Each number is 128 + 32 x the weight over its row's rms, rounded and kept within 0 to 255. Layers, rows and columns count from 0. Numbers have three digits each. The size before them is the row's rms in percent of the matrix's.

# layer 8 attention query, 128x96, rms 0.185, rows 0-127, columns 0-47
102:106158056187181146119130153104161112118108170119154120115101078153086174177111135129141096096164173152155174092134152105120108101117094106125088
109:148167116127094118130133173095108165156136158118171196079144122108129122090061208144180124134144120120118090132127149115141077059166115114187080
097:157120166103174105131116124091159106143103135095161150085092199081119179111103137093084156108081118148123138102153100135107113123113144092098128
098:134141147125152178148140137100087165138113142115143122189146101197095161094121110129109172179113134124142139158137134173115132149089146122125103
098:184101095093148073088192138136126104141192120115065155118116145125115141168169131106107168092116107098166122129133047116175133157116163124145123
091:077166153133115163064130180155140110116197135102116088129154114140145108083098155137096165077135140113192124159132193173124146175155150168103142
095:171164171159091123140132148068110052157147112141108184080090138147088060112133127178143133135113150140107067121172150092082168120091169185141151
095:125101074135179172104099141093163094104141135075136132141154096154119187107146115193144122099073132101118133126167100157155099208107157094150179
102:078107102145159128143075149136129141169126094130079146134089139113160100082113115172058105198169112158106133116096092076100062094145152124119156
106:170114194084157128129162140092120074149129178125093086132128145123088098119121117180116089148096159108141129108088099134124146087064189103141115
096:112143087173066109153147151200113191086121186077120109193121105079164122181159079133115110144153148099148146161137138098137102133051176087181148
099:128154125102074119128053118111108136089140119188141136157061142106109119095121144114142118108156073148086152123181142109103201132086056095119143
091:103114184114179127122143172169096149108174150051128180131144164082105164160162148114117076128122096095113116149114113158141111116133109120068134
099:126150126109064137113086100109077060120149114069090117087122164156124082139132177118151167176159149127135151117165145164117113096171145082132130
093:149129126110148127117124110133067134130142068121107165123111161173163182141149137119170100110156093142068139115120136194131175167126173159153102
105:131164132121187088088154144121112177099107099174063123176163136169095079161126074131146108052141103119171153120147125133114132163076129105092186
085:164190139117104143133131137150119165123124104116154134097102129164189131087103167064157088153103123138105063085182123182072120145116148082090066
096:172129140140103114190101096147088096136126102133168195100099110107153161122168106141161170197151118097120167169179098110086127180172083106174100
102:138160147151136171116095133132164185166160077116073135206127127112083084138147151125128131136137128157090098124092124193108117098104094199155098
096:139133206155141130147148149158081104072130162129178065103128106142161064165143102147128166149109093090089111140169094074115126146122147160120121
083:141151093144101104113131064064168122197119126070122129145108061084094133122121088132135143138143150113135161084098113145158156216146112131065151
094:192082104150181145132154149090140141075129149132171187134127134137190092144143151167095158120121148120151143104134116106113115119083121114162055
100:103115149093159103148096093136144101076135106098116124145086095146229201127097116112110167183132118111159137108101168120139124107151115172101117
087:159143134104127146101170077178087091130181176202108175119189123157126181067101087131074134135148134175117150121164123107127143141127132147229134
095:122079125166105168087167109116158075125129096161172180185194076104154119153193107132127078123123098117132151125143066168133119120161187196156134
094:098178110101147091133177142145108113133128205099116176162037142091140132097133121107095118166151079133141126090161123133147139148163033154106123
090:094155157209112115105134143093124100092201095150090104133139049093156141115130110149100093140165092116138099126179089148196106173111111174091129
094:143135188140131141091155134100132156113103158117084107154118114108071140186108137153123134115122127176135135062182127132124157211164171087130195
095:155108084172087151060124115108089155139189159072114087153120120108155129098129089134109112136152112149181142109120111121101072179148150123181147
104:139145105077070134131149111130137194147119149200081153064069173144119070096124136171145194146170071154169151115081129158154067097130171103140127
111:123155172120111161179134136101173094119166134154171152147110131047199106132094147107103130159151064096075111141099151155102119060169159104139142
096:147097122123108169155143158144140183137152122126081134070138175135164169099141134125170102167122083165134135153123099153147112089079095086121130
107:124124179155148110081140141122119096123115168157071146105184074130062099115117109154137122163105215120133092120117132144151168176082183134146142
097:153162073172159076083157136115144135156119173111129103140101064127159068133124088116082109080159118137149097161200153108146166180147171155084102
096:099097112148203151121106104145119135133118157163128149121139090137139172177125076078106153164129106102179139157141169099086122129162146199117130
096:119109209158160141142128127110131066124129105127118169169156075105142133137121132130095169114081075220093111115184153109157106115166112131159091
093:174201166103131099147092119115161129175100094080122125113140131097085160129114173112109130133069095117157059113089095098116120147136126078094158
105:150164150093094124171127117212139110152159167147142147161101143142125131095136115129166103110156088151124120143110143081123100127166168105134137
104:122116157147174102143074084111107130131105157094042137119140106157158151142120117149133177129126140139184127073180090074126126183091084177116099
102:135124136215138105152115135164156106158127089148093133134125060178132134119095138108104178095156147156119143145143149137109192135124092126155039
107:113149132090126098124117154133124094170102081161151149088111179069118114153122198077152158150138175110096136142105068164179084072126099099098089
082:100195134100137112181186183123157154144072142142101181193155120129101146104177137095077154135163114136147077171057116112145129069194114135132127
102:163106072110040116160139108123205156163122101118167163116141114153148143156090112102163160133115118134105092129086104128151118134148219089119145
092:188101173113130121171121139132097164132127114101187154097038128059164146122126190139148138122152126098093119158112157119170119122078134122158086
096:142074140124105124142113093140164118188180148130094155148133149122150142189101117141108089185183028163122127039127118164148115110104172062138105
099:177155148078118074114110144093115137071143079135118164157135198094118128137105171174122159073136161174089072134143181161163121092120091130118166
083:143196121140087115125196128127140126198134156101079169076152065100145153153140125196154109145070073146125085126109082121158140078141057145121135
105:099145112139153092100118085114124204171079117100115118161176116085109174112142093082138151120115126208111126117117142100168093168080147088066094
103:145098171151149139146174061148139156100093130102109189050114125138119118128163093095159180098127085118117146115182115066176148136143104096068150
089:129171104130168155117127127155081143074161080103148116147114115192146151145166142127165161109143063087069088109133117110165154104147098147061159
105:117136184117185100113082114115130106128116149123155131057108170161137101100122175092082094093083132126122126139083111130141189129133183149143104
103:173212099064128123132131133150127146088153112097117169140089172153114173081092151158144125121149156187113155096129100144080086116091140161175130
106:122112158137075107140166137145122146129100163061148060186100089126130155129102142036112143213143067162120109099124161131187133161128105125124108
098:056177144094156132164101134094054083155153186138102127133181134146090156123200118096085152150102131135166095144155137105094180170125192171158130
097:120146161121054105161094118144171084179097109122120142067122120085083129172092158106133185145066117204153107120158148145109077112128186118111063
102:080126107115114111172105116177115132119137119182161108191109124144143144169069116078155170168096105113146132159056136152121117113160053123105124
097:152085130080082082164098114118149117181161109132080128101147206144117041100092094109190132127159096094120113148133092166115156083110131129170102
098:116188145169142175117155154086070131142106143182198099134082110102104102138136093120112124094167113121146125100115090105088204082100102100122070
098:109143090132107190098141124125096255114122119124130105110136136117147135113142134167112117104159089110166090160121100137065126137176153095124154
090:127094122097056093122126121153157084142134154092153134131103100103146139158095120136151141109184178061088125122174139142109085124175180165125123
111:130119142150143122134119113071139157131118203150133132126225155106091089064149144198096146145093161074204140106141116167144121147117179131102133
095:152150091121147115081106152149147158099101112142121158117153158138129181092117103098126011086053109169130150146181125192154164096147040139170143
091:125151082130091122098182050078096166112164157176166098117101144066134100124084128163166114117163098107110103135103154156148089182179119139151078
093:154138101127109108180184127070103118129143095111157116154141146088189106163078133120148086116104141133141123115113116132097107087117129086165154
101:094183135095122102086159159104167072124104108123085119105181144125160132131132112192147160141128159126143146065144175162124138140179051101194058
120:151144142084141152138092144119149189168108134125100119111158163027133114156140111103089115133097138152134121147163134148111194184136137175131129
110:136151167143105102166061171221167109109129183133116080150127119115146096116126149102139173180151127137120108156077158062139139130145156106095122
113:119120083098159159120157124114114132157157084146149131065072132067171145162104133129077142132168107156142142102154116093161121125152154122148163
107:148163148063147111149119117145146171107098134134067091170069122166081181192157089167127126145136126056115137124153177142113111151101072110095147
114:125153115151158132119148161105149083142102064038118125131141118156131160169151193129072140159144140132157081113134110122133077121048130095145170
111:104141117142192103095036109186188158182160135157100066106135108136105127121151088097118159137096159087147101145112125188123068111075149137138115
117:166134179073125122090087098099089135139147144129112095119078158102124103074101243133118099131146161101093099109153120126119145149139103138156142
110:136142122125126083165103119126119075139075125081090138125123152143098124150062079167095174147131045104083171132128167132173109154098111160142158
113:121153157132132115153070125106121109143162104126122153143079112155176137153088099174157095136081137106107127113110172129166151061073141151105120
111:151150113130089145091112184150093086171099145144142116062133110158193105204090110168146211132160133092082095171097099108117172143122117082106105
111:165160117164109144091133108091105131196130125107087123157116176204124198130142069088142163127130155105106105180052107167146150081191153104129095
108:131125136173111149158119125106093165097165171093097150140135144141079076175104138126163033160082117104139188118118091118141097130169131124161171
102:101098176064111171152093128091120113163062126132145111192131130132131056056199122128093170103196164135147101151124136123164086123148105146066187
105:162124126114137129153121151132133164108186091100216172087087155113127109172166123170098140137104120161149098138110092120107132109143099128125201
102:116092124166086080099114162088149055130124118130107133086176172091087166121159141096092130145156156083122123177139172134074138188156176101178080
096:134162069195142112108102147161173176120101097102127109128083107168121097132156123137129115103156125113092120138100156174159149131168146150163161
112:128105076137120073101145152153111138129100118030065121134173086075165153115124095090156186081114084136094104137167131166116139106094188178147103
102:197160119085124124111171112160115158135185126142131159090062129095103155129168148100180111097106144136158090166127146152112129120106139082163088
109:119172161116096067108184062127205150089116104157109090127127137130096168121095116079093136108109145106119094142122134169155207130107131121168137
118:129177100126138070147114140116153089102118157172139122114139139158089148160189095101147154124126087217136047112130051090131139107123122133125075
114:169063096126135095154188083162185127171094118109104166168084083126136101119106151054133151080104129100137135148144162095146132167079082088146160
111:126141110138142096178115128105061166106117119090113115106099080132171159142170167099127141113107134140198187100167150148127110128157119077043115
115:159141148059117090116134142110106138106117113085108099139121160126149141143126102072174097168137143074064160171167101123119079145128147076130130
109:153149137095084086135149153193129111217100133105094126173124124145126105138113153111122104089122131094142140139120136101118094115121154157098076
101:124134138134138156118214123093128172216166139113131102129129121140070178101113170131132109126151170069098090120152123115154193090113134097140131
111:142110148138170157111149113150161091063153086143089183155111098098148134108151037119119108148166134162166143095141090089127080138153106095106045
103:124132161098115118127102114067138139145106094167082165153139113082237162102148133137142156132123070143132117132107139160085136174134087127151110
109:077065097147145144114114200130141182137188105081139105172172167139087142119112183105145129184157050143123152146090159108087162111134076115133102
111:113098149042155114150177125175090055158100122125110185121180159135141100114067140083119180127092107129105126134125121093060125097078104205109192
108:133093122091085115094127137125149109160124103138121092082128105128116075125168103096162081148136147143133117133134150131255137125094104068110086
102:126107109143131132155155175112123074141169145118181146127111149184184151136119078120133052153156131129122123143121105195124181175118104164120123
093:104164093107118114180134063112129202132157181130154114085125152125079119103147112104131103141131160122123139147160140171177120084176187103097124
114:134151157140138155100123094082117136126153181145125145032118226107057095143119155152145172112077155126110113153101090138151172123136150138127090
096:135134121112108151097100140081090146083142111109157143179172194140174165103155160128175127079103144077113170153045158159045115081090150120119104
095:190122184128113071128181109117099116108145145153157111169147094105124115106122093209116120149092172078171146157047166082166151133162170105101140
101:146103115173093117100122181165114188109087107174079177133150089187129085095131185105130119113086110131163105113130132171126124122177122107085119
091:166097089153161077080083081111127103188111103125064095108135088126147143130151094164075072132168115137144166129159123080090145099098149111157114
096:103148183142139086145060141141159184161134094154146172085131087190140141117121122145074116095122138092124151116126159135147159154145065075114111
089:117101073114165112134167075122103164161115079120101102157125157097121117111164100121090156124082100161173152175156219138120119191105085082069093
083:152101140127054141078176179113114157107074147139054149140096087110130139139148130156126058114155171180127160169138076147149160154136138119099159
088:103138136079130100136092095157142153120096145068152116146146077103142120176098136094069174047104067169141125128111049094111189117088101119166120
100:111173109089092139120109143115100110176090154104172099140161084119108106149101162114170104144091142134117127065156171158143115155056167169106091
098:106144044158095103142106107184088166077125096132133126143165120168097131137111118118107104148206131161217178187125099106192157109084121126135121
094:120148141096212137084137178164112111088141162136138078135145099166104107163116156131140170128131169147135082197031165137134130149070157078115142
105:093119048105084140115133131077103059143127123174108123204144154113069132141139130085137122193116166142136111140070095153141176100137060095129089
086:110104168176156134110154170105139119136187134134116159098119133113144118082113080136138176117133155151125151170129139119144109178091154140125127
101:103180122109132178078126112111112125119027113157153096116089116133122179127165126147162118171148124125119151165141100113130116157113166144132147
093:127175111153127173076149170153105144079114122142124134094084131173125087153150161191110164087123117094115137121087121082197146125159112142125087
088:135099121144104149140142131121080151126146134192099110166096152090138068117091124146122164155192128138106128119084119127117141071142147094191136
096:089110138156100155173090137153154136150089137100223177123144182176106081121120148198168132111140124134107134155102094189139081194123111086145146
090:129095105102098108136169114167091142123128154098154207095142126120149133197105136122125170154088111105160155094115119153079188133107167062114165
093:137138115131172155137176137140151166055107165089108145156114086103142118096166105115169124083120102200091180080138112080170139119082176115096148
095:157074145148131146155116103164167084126110191102130114190135095105157109150188100134128126129146106071141114122108137080129115076122117098144089
085:116149117105172137214169116150111144070108145137139166128149190119110145084168159139116132097128236107135108073148147168113161126156090110056184
100:107096092183118157109162128132189077157124164179114123136146067167058087128105105132091140107145155182169100077103164160124062127133131127185136
098:141163134133159138142168174052157084137160157091064139160135085144073147132139168137181125108102162126124136114178136130121163070102070078099103
087:111132175121108120119099090152119151155146123088118207140098068130221173127146115190118144141148103116133151137132147144165157175135111101115107
103:155189135134087093146152120155112152161086133196177047141145045091136139118137121149109059108095136099139112104156096136163155130099136106170119
092:179114179110075123104138085152114110101155185181143107113164139134172081076101203107119118114133147078161099133116102102119124146112105158153085
106:157186099112179130120173102104200188151123136090154125079117164068100089107129035197111075091141141111154120094154127100109100141108153111102130
086:089114153139112099181137125158156115145130118077089141111137113130148158108100069174186114114126172074133135168108113130115065202144169145112121
081:079102145118186119106163119148091174092117073147144148095145198126115095102130165171157071178088118077092126131167117140131132113078091090152162
100:154090170129198142101089067099167189130157135168127076124106064178094097141133078086165128102161069148140122130217136077156143118141123127128085